Part of a small language model's weights: 26.9M parameters, capped logits.
Each number is 128 + 24 x the weight over its row's rms, rounded and kept within 0 to 255. Layers, rows and columns count from 0. Numbers have three digits each. The size before them is the row's rms in percent of the matrix's.

# up: layer 10 MLP up, 1280x320, rms 0.109, rows 1174-1211, columns 240-319
# down: layer 10 MLP down (transposed), 1280x320, rms 0.111, rows 1174-1211, columns 240-319
up1174 112:140136131170124114149107109124163151087151124100137129150157105131161122115124095142129156106108085124123166129130110175100129133109134171115078121111123110150149118128089127116151122100110058124111145158158135123153120127148105154094116129
down1174 110:151191111137097124137149114087129158143163117161135129148137099109115152150158140170141141145175153113133104129136106168159130079102141099140108127125120122110143119158145147081120073144150112142103174081100075155131140105116153155100124154
up1175 098:139138124097162119095119118142127136155165092092119145092119131107116131151146156147101110148125149173112112148118153150126101145142121156135126133126120131087107095158153132119104133112092166098141114111114151163097122103166108101134132157
down1175 102:127095108122087122120135173133147129121125118149133109148071138094126080163106089128090161156121132125128095165107160156123134111130140116132129112105121172134117160142117138119165070121109100117133142161076131118152145100099153125095122108
up1176 102:110145156142132096165163107136156146151113169130102081100161116159078090122107127113104123146119111120117116153100117126162113136061123133132119117130115123151071128155105133095120214125132151179117144167097145168089113117146125130105123118
down1176 106:185164152127132078124122080117125101178155165137126102084112101144092159139105168122114093143090145092125147116131128163124092102101139151121154123150144135120126167136138108116104102081095102158157108126115095107163087118116183122110108110
up1177 101:098107141096118112143129105112115132132122115127097119101122117136112162138119126132105105137147140130089125088147090133119127120148077146162120161125176151107146103134142109181120107129093156167123171122118105127106141124147133108124143098
down1177 093:099139090085142126195079122124156112115113160104154130133134085141112108088146137143136107149173118148123149153128157154101154166096137103137141104135115142132127157097127115090138120147135127185131133124154149147130150087122098132134115109
up1178 099:160105102154131140126120137126139121089139138122118102145116127140105146122171128143142139105110145169144132102132127139093118153121119154113116168127144102121121157164125121095144105121159144124103078113123151081153110112094110090171101115
down1178 108:157149155129132113103150134117123132106122095105129160156123165148125114136145109081168128168128093132130136124136139086134103116079152096171108158117129136114110134083107133135097185111164103167155132149139097154144083143154136141100105121
up1179 122:145168145137116156124166101155146101154148123154140152109117128129143143086119167155119171112114127109115132142135133135138145157144088073146109158150166138099121126114115069125153119116123150107125139134152127112170137121154115102127111156
down1179 124:207133106122108117138156123156162151120080129142130120127129137112144163068149167141135165134118131152134134159118109186164119146144134087136085109163174123095143151119165118175136097121087150109128118184157139120157136140142105118163149086
up1180 108:101119153119141087125117119156122162131130171105137132128133121143144142161146128192119155147167129131135090119148127143162186138136100132140149131146113117121123137153140104162124137150152131146132129055125132087157120122145132102155133101
down1180 103:131146174135081094099127141113128120173162141102100182155118098111151113108157148111128136151107091116120170125146115125177134152151121163089137096148096129093111137121084092124124136149078133109131152115119117125129094108107138125121116133
up1181 103:164114105132124069134162184127112161132106118133155087176118119157099130093145140075161112108130128114133073128142118140103115125117138118149129162129129094107129125120111110113134104139117132114152120113130112117147124095158158142078138134
down1181 097:129134125110097103150164112113116132140090129102127106113122093136109137160151096153098127109118106144150121115111139152147121143133084090094120126148130108138093130132113136127106117111167089144141125106111133117078152130139117093098143134
up1182 101:157155142153140143143142118106118147143124133136129130122158151130142124154108164096121160090104143132080111162122167120133130107126109096168124137111138142095094101090127152148095122122150090139112054078048148161112169142157144148156129078
down1182 098:124082097120130113099100159173164123178167148124138118147116156134112118147125119149138078155135134109135137107119111128134135136088109119106150148083120114120128141109165128111128142140154155137125177150115144084114133124151072122120146170
up1183 105:111148128151130137087135121124121098167123121113117131115121105166113155113120103087127106141162142115133122111152141109124180172156108125132147143130136112157153116126107142166119076107090134113095130177138136118167110141168086159211094164
down1183 105:122105113095122093137148106139098155117123176092153186139136126125120101167135118131118154169137117101120095111165156132111100119115124121145115106107117154142124100126101132126149122096145147118100130126166132108113122042097102119088165117
up1184 102:135114149120139121114141123133135107174138147128172089141092125126129096150164085129146132160142080141090128119091138145108131109128105116095130092091127083109126111165143135130113129143096118117070120138132160162126150151111091105159108140
down1184 103:105154137136127108152101158108120128099146108155152108147144118056128090144113095138177101121125133158118118154129099127111094157115149125112137131131120145144137154135115177119165154093171117158163131120146111115166098109191143149090088097
up1185 109:118108116157119115145100094136138120180100149146168107116114138109128116140100141155117139132085120149160137091091134168104147108139139099090158116117096152109104130151165131174126119135140108132153141100127091120133156145124164121114134088
down1185 106:097082161120133168132153127126062124164140081139124115075125141127112124140141119063119125089123117097156094152106112115154114141094108164061170118142145118132148136091168078174137144115137109146101124151137147131133109138082142093149075109
up1186 112:180149129132107139092117144120082129115134129111126122103155105141147145112109091154118134192095113154117124089148138070114161162145135116124155166124108117153112093081128095126099123109165079114118150113159131097128126098133136129095179128
down1186 106:129137138116101091172133143140137125129130116149149150134112148134139128127100136143178122101128076139148165136156171147157124139156191162165098161145111152195097154132159129119126148111148126121114140114137143145151080129132154156138147109
up1187 103:134109116088124119190134111146150143099095132129093148135146133133136151145199106114081061140115171151160161097131071151121151126116095093086119085138129151116148135150132131156112155162093087148166098111118135149132135158142117126141144089
down1187 094:102155111143131161151120122163109171140123067102188083094083130135146158129111143154142111146126124086100085131114123112162148122074168144116118138175087115086125131156118096116119125108179117108143102146102103157108128089110118169107128120
up1188 103:116182154097095131136123110141113107127110129111142129099115151172112126115140115151104215147124122155142127103125154164110154153110132129131102140115165102099134125124126113111116140134130137162116146150140093142104149116128116112096134137
down1188 102:110068136112103123115144133127109096186129131096120088109137158147143135110123084164114109070142155137106092117111141096126099188105141117105122126148140130179149118143144107133141084093127100103109160123124106068132103143141130126156153131
up1189 092:119131145145112153107134112151114132116117129142167180148100127137135101110153108139140139136128124133125097079128087124121133161084154094167114135155109177148115126164106145082089105120115115126133140151124121134129119150103114111112138144
down1189 102:136144121119127097129138170143136124101150103159106122093151115108118114080128110117121125163085130134150108150111174119154095143152098152107127136134112142110140099159146110100152136117120087137159136114150122141149116113099107134130150162
up1190 101:148105183102116126100172117139109153080116143111110107143120123149119107137143160122152131131147075137100132137082136112127150109157130084159141093111169117140107137098130106084139134144151114136131109141086116151160178104079132144110140090
down1190 098:178134114152125131150114150112121138147100131142149128082140157106114169111112135106096140112112128118144109169143140150133164164136157124142092139118132177092113137104128131108143130116078160140171131112140082110124119132136123115124119159
up1191 100:119126120126110105109121133111148140182138154123154089175158140141110116161110127128127109115150149072108154115162166120115135113106153131094130144107124111123171143140130125116122107151150135139100128147126143099118114146136128111092137155
down1191 100:124125145146131140138097139127124133139077134095163126122121117126100104153090124129131147143113113095131121098113111156141100157097170120176085130114124150170142134130144111118121143098130143120120171107116146138121099096109152160130133156
up1192 097:121101151113125087135117149129101145135078111139162150143120101128135118141123144126126163113100120126091130105102143119132154140102155141116117118118160139071148116092189151082115175151131136121100164130130069123205121100108161154128156126
down1192 097:141167077155105126128128150145121141099121145098169205118144174162115094096148118158105140156128111120113101116133186127136160137092108095128106135150125117137111132123149127152116115115100128129172152118119129165137147130080117102119150107
up1193 103:135125136092093125116119159093134135143148075145093120111111086137139167125133126099115134122148153179112187122115063138095111104079116147171134139116141113137130126123119132139182127132139149135102124157169127133140099138121095123160127133
down1193 100:101135132152153100138111149131121133123113150140100116140125106133131161093146110130143136148177135139121164128126158145131144069160097125144110111142158078121148089142114094096113144130111115150179157119167170117131099131115086103142099110
up1194 106:139189122105105125137141153098095107158105122137142123127137136179122148116126098135139143130159140092137087133139109139077144130130103113096121173120125065133185099113123100139083183158175133149113137138100108109138153130106149117099101145
down1194 115:118130121115127082110120131181154125169099125088068146101111121108104112124143124144102141127167072143135163116090125115100104113112137140117134146123162142103156120132130146091161114115115126159129112129086130145069100124137133100106153151
up1195 120:162125123153122177127161147160146145143150108143138086109099152073085120152161133150163123099078111117110133150094110151105110149127140133111163113167117154169141146148136140143086106135174123121121106084135143146067171104108159158135158116
down1195 145:113168123101151119116075134114069114126112147127129126140154104197194130124106131117142147157170168142154083131149119130149155121125125144109092136113144107098119147130122121126148131138085106138110123172127133134184091136161140129141103145
up1196 092:105130099140102115103128150143096104161129158155127135160112109127151126130149119083157088077172104117143106128093128160118134142124129113082149151125161150139120130144112064148120127111098103114105164168093118126134145131106157157130169155
down1196 094:121101119124080177111122168088107133104113114130172153140126140074086121116107088130112141126118153124138137148157100152137149101140126121140144131100107158139162105105119093119132119152127116144153091141106116111149132140119102161124123075
up1197 100:152109139196140134137151094120117119129144130060149147092131167136126117135076108096102126144126123117143108139115076115148113136162140129119136122169048106105139124099138120143141111171154140109125157069128092128084131139124101163111097122
down1197 099:142091128100134115124154086108094119123111114123170099151124110147129167145112140160175113121103163086178152119163108080080125122133105133151121152130121135098096114112122121142142085102122189152118092136077153126136127147160141141046100115
up1198 103:138104162149094137109128109116163176140107127116143101169125132113090138159105074101111118071187156151126155099148127141149099141137137144116115131143145167096108147137145148110112144138143140100157127143090151090145100117141159153126102161
down1198 103:157155143126101127125107117124082140113141136130141113099140126128149152090123121061139128124117118125107145077106134160103135111156132129131159127162104204155153093136123115176144103138124172120141136117089111118104085148152087135104148126
up1199 094:133146118099101157161157107113105169106156124130127150130110127132138129151134146166133121075132121114090141150147073174127146091144161144123141202173125112125175128130137107083124160117151151160135133091121158152131093135141117105104133114
down1199 102:136105159101115164133109126176083117121150103141129167144166155148114125163137131120142157125152123144154094104130118176141131138101124148146101135146118161115140143107167152143104158100120071106130149096179076130135148133106185142141126159
up1200 105:114135141082149107179129184084134137120093143120112142155161124115151097181066126140103136140169113159116080138116115129105117141160134127120137143159128188106167111126145129101114146137140123092113102094155156172099132172137162136093138125
down1200 100:126138132126106159147115136165123154137132088118151102091127136155164158141138104097109157150100120103098124109082158146146152108151130148095125132168099140129126136126071121111081147084053119119069127121135126130153130115104143087134144134
up1201 101:128142085136141161108142114153144142151186146070089160169156116150107077102116148106118142112127145139122126129103116101136153159186156157136115151118119123139077125107110081148116151138095124110072108119143118164099106091155099197153118106
down1201 099:112146168134103104107112115126151170101134144123109096125120139139110125176163128114098125090133154133123090120148147118128133147174144121123151131116123140158158096158143132139107115115142116162135104126140147119155152150138086111108149165
up1202 099:094149169125114147121144140109099133102144108146162127109105134119110097136124158130131103131081104114135151149139133168131099126100118127132144123135178144148091143127140159093107130124117143114139138160133125113135131127144097063083102103
down1202 090:158141131173122111127123149093134119092162131098139136161089161108120155143144083123108157145164129139148132112127094160122124142128170123116123144183145154106142092157105124123102110142116127152149100109086149124111137101125137100102167124
up1203 091:110121126107111140098138113106054130134112187136146135092104122109142126111116107149119176164180102133144150107113111113141115148137139097088117125150111133156110132148094108188155154105124117162136157154140133127095148126167132133125124101
down1203 089:142133140067114132121097140148134161131129121099145144138130138122138065113147127148127077110056163113103068121116110122090110138088164144139104133153151086150184168106116096143117143160066097141146156134085077168130172112137128119115127120
up1204 100:156158090060119136142076154136097156103146093130100125154147131125125098139170101173166169128087122130146139128106139128141137161134170103135174137129123155104159170139103130126118157143116149121079147149068073148123103140121133099111154140
down1204 103:101099148125140170122132147111150129107158100109135099096147096135101105145125099147130144115103127104145157128100181147124164147149136144143145116151136108142132115157129145110143089113109106161112086160133106136164138101116130131127110121
up1205 101:158111107113116142102121079162142114129166100127158191165129142152108125126132156128094123132088172125138108112116076116130153129099133106120147126126135095175139139131127155105100097095097143117160190124148109110144121135123123084121198150
down1205 101:130131130128147135133124139132095150163117150128137123153142120158109123166122131098194139164151137166160162150068136137168107106152138140145126113106110142134145173124134126079170175118114133149104120121095124145130112127106131149170159095
up1206 099:129128120146128114121155122149133141157156149109109112080133137126126148142171146127106134129102132129123090136150104100117105137099154141121172137138169137146098138098093107091145143136144152155130126121145137167091124144121141155122167095
down1206 094:129177143172171127093095116082141127116103147129130091189114162093146136164110107121113112113108202104174157084155122125119138088137162089136097167130140160085137126107139123128123132144099132149175128168096138129129145106174092112099109102
up1207 094:156095176128094129096138136181085146116138104127132111133159088186118169122117115078168115107121164112107160162118116149158117128091108160146160140078142086137104092089119137091134107149121153152153098126134119157113133151141109105148163101
down1207 100:124144118131100137105088168120142149110166157119123117155121159092151173098154126150138156122092172149123140109143088139106105136122064153132093117104145096134110105106139128114125083131096110082119141140132143132119106108145103138108117123
up1208 097:139112141185097121104114156082097097128126151156130171094123133110122141127079128140141095107154110143140179136148094099086119146116089127155135158135151125112138128099112090116124142151076147158126142152092117124120146121128128154137110192
down1208 099:157130120091130128139104158183123112172129135124135142140123107152146147121157108166121113131166138168119146121123165031133157138178096092052160133135121139111135094123138167130100144130079129150146093156074134146138110091140148099140118124
up1209 094:152117101116146106135131110163138135150140094112089137127146145106121056140119119127161099143116134117118141128175160123122172118119118135142142109139100099119113123125110168163115115142114102113150137151106103104141094122133171149121149122
down1209 099:131164154167113131111133122147142136115151104139110114139134165145140167118137144136144117132100115134172172118110097146104129150111151151093141127094137153170133099164106168131113122148104103127122124087140160142140098124127112094118119136
up1210 093:161143117100138104108121089100062156155156105135128131133122084127109114101149167098135160110122112110123111142104138102134153160113116112120136111122117100151120130101153131161201170180133112136129139184134117134154167154149104102123127126
down1210 095:124116121133108156175105131143116117150070149103099125112119201092086137135141119162135113131127171113143143152104086156131154116162137161172090081174125141101149084157100150097155132142119112125124107112086120121081102110150148123145130127
up1211 104:131125120089140144154142169155120110101116132147149096147118099114135155167113131079102144151143151178114107103158155139126095112116129137137158157136094120123128171135144104104108135144170124104164167125132155127148135110121132178138113144
down1211 098:120122123112145107117120114138127141090138120101117159103120117146115172134096170130070167153092129140118164132130127164086075145120148138142179167139119139127128166130173153158136124144091146156097130144119089101148098081079140146125111083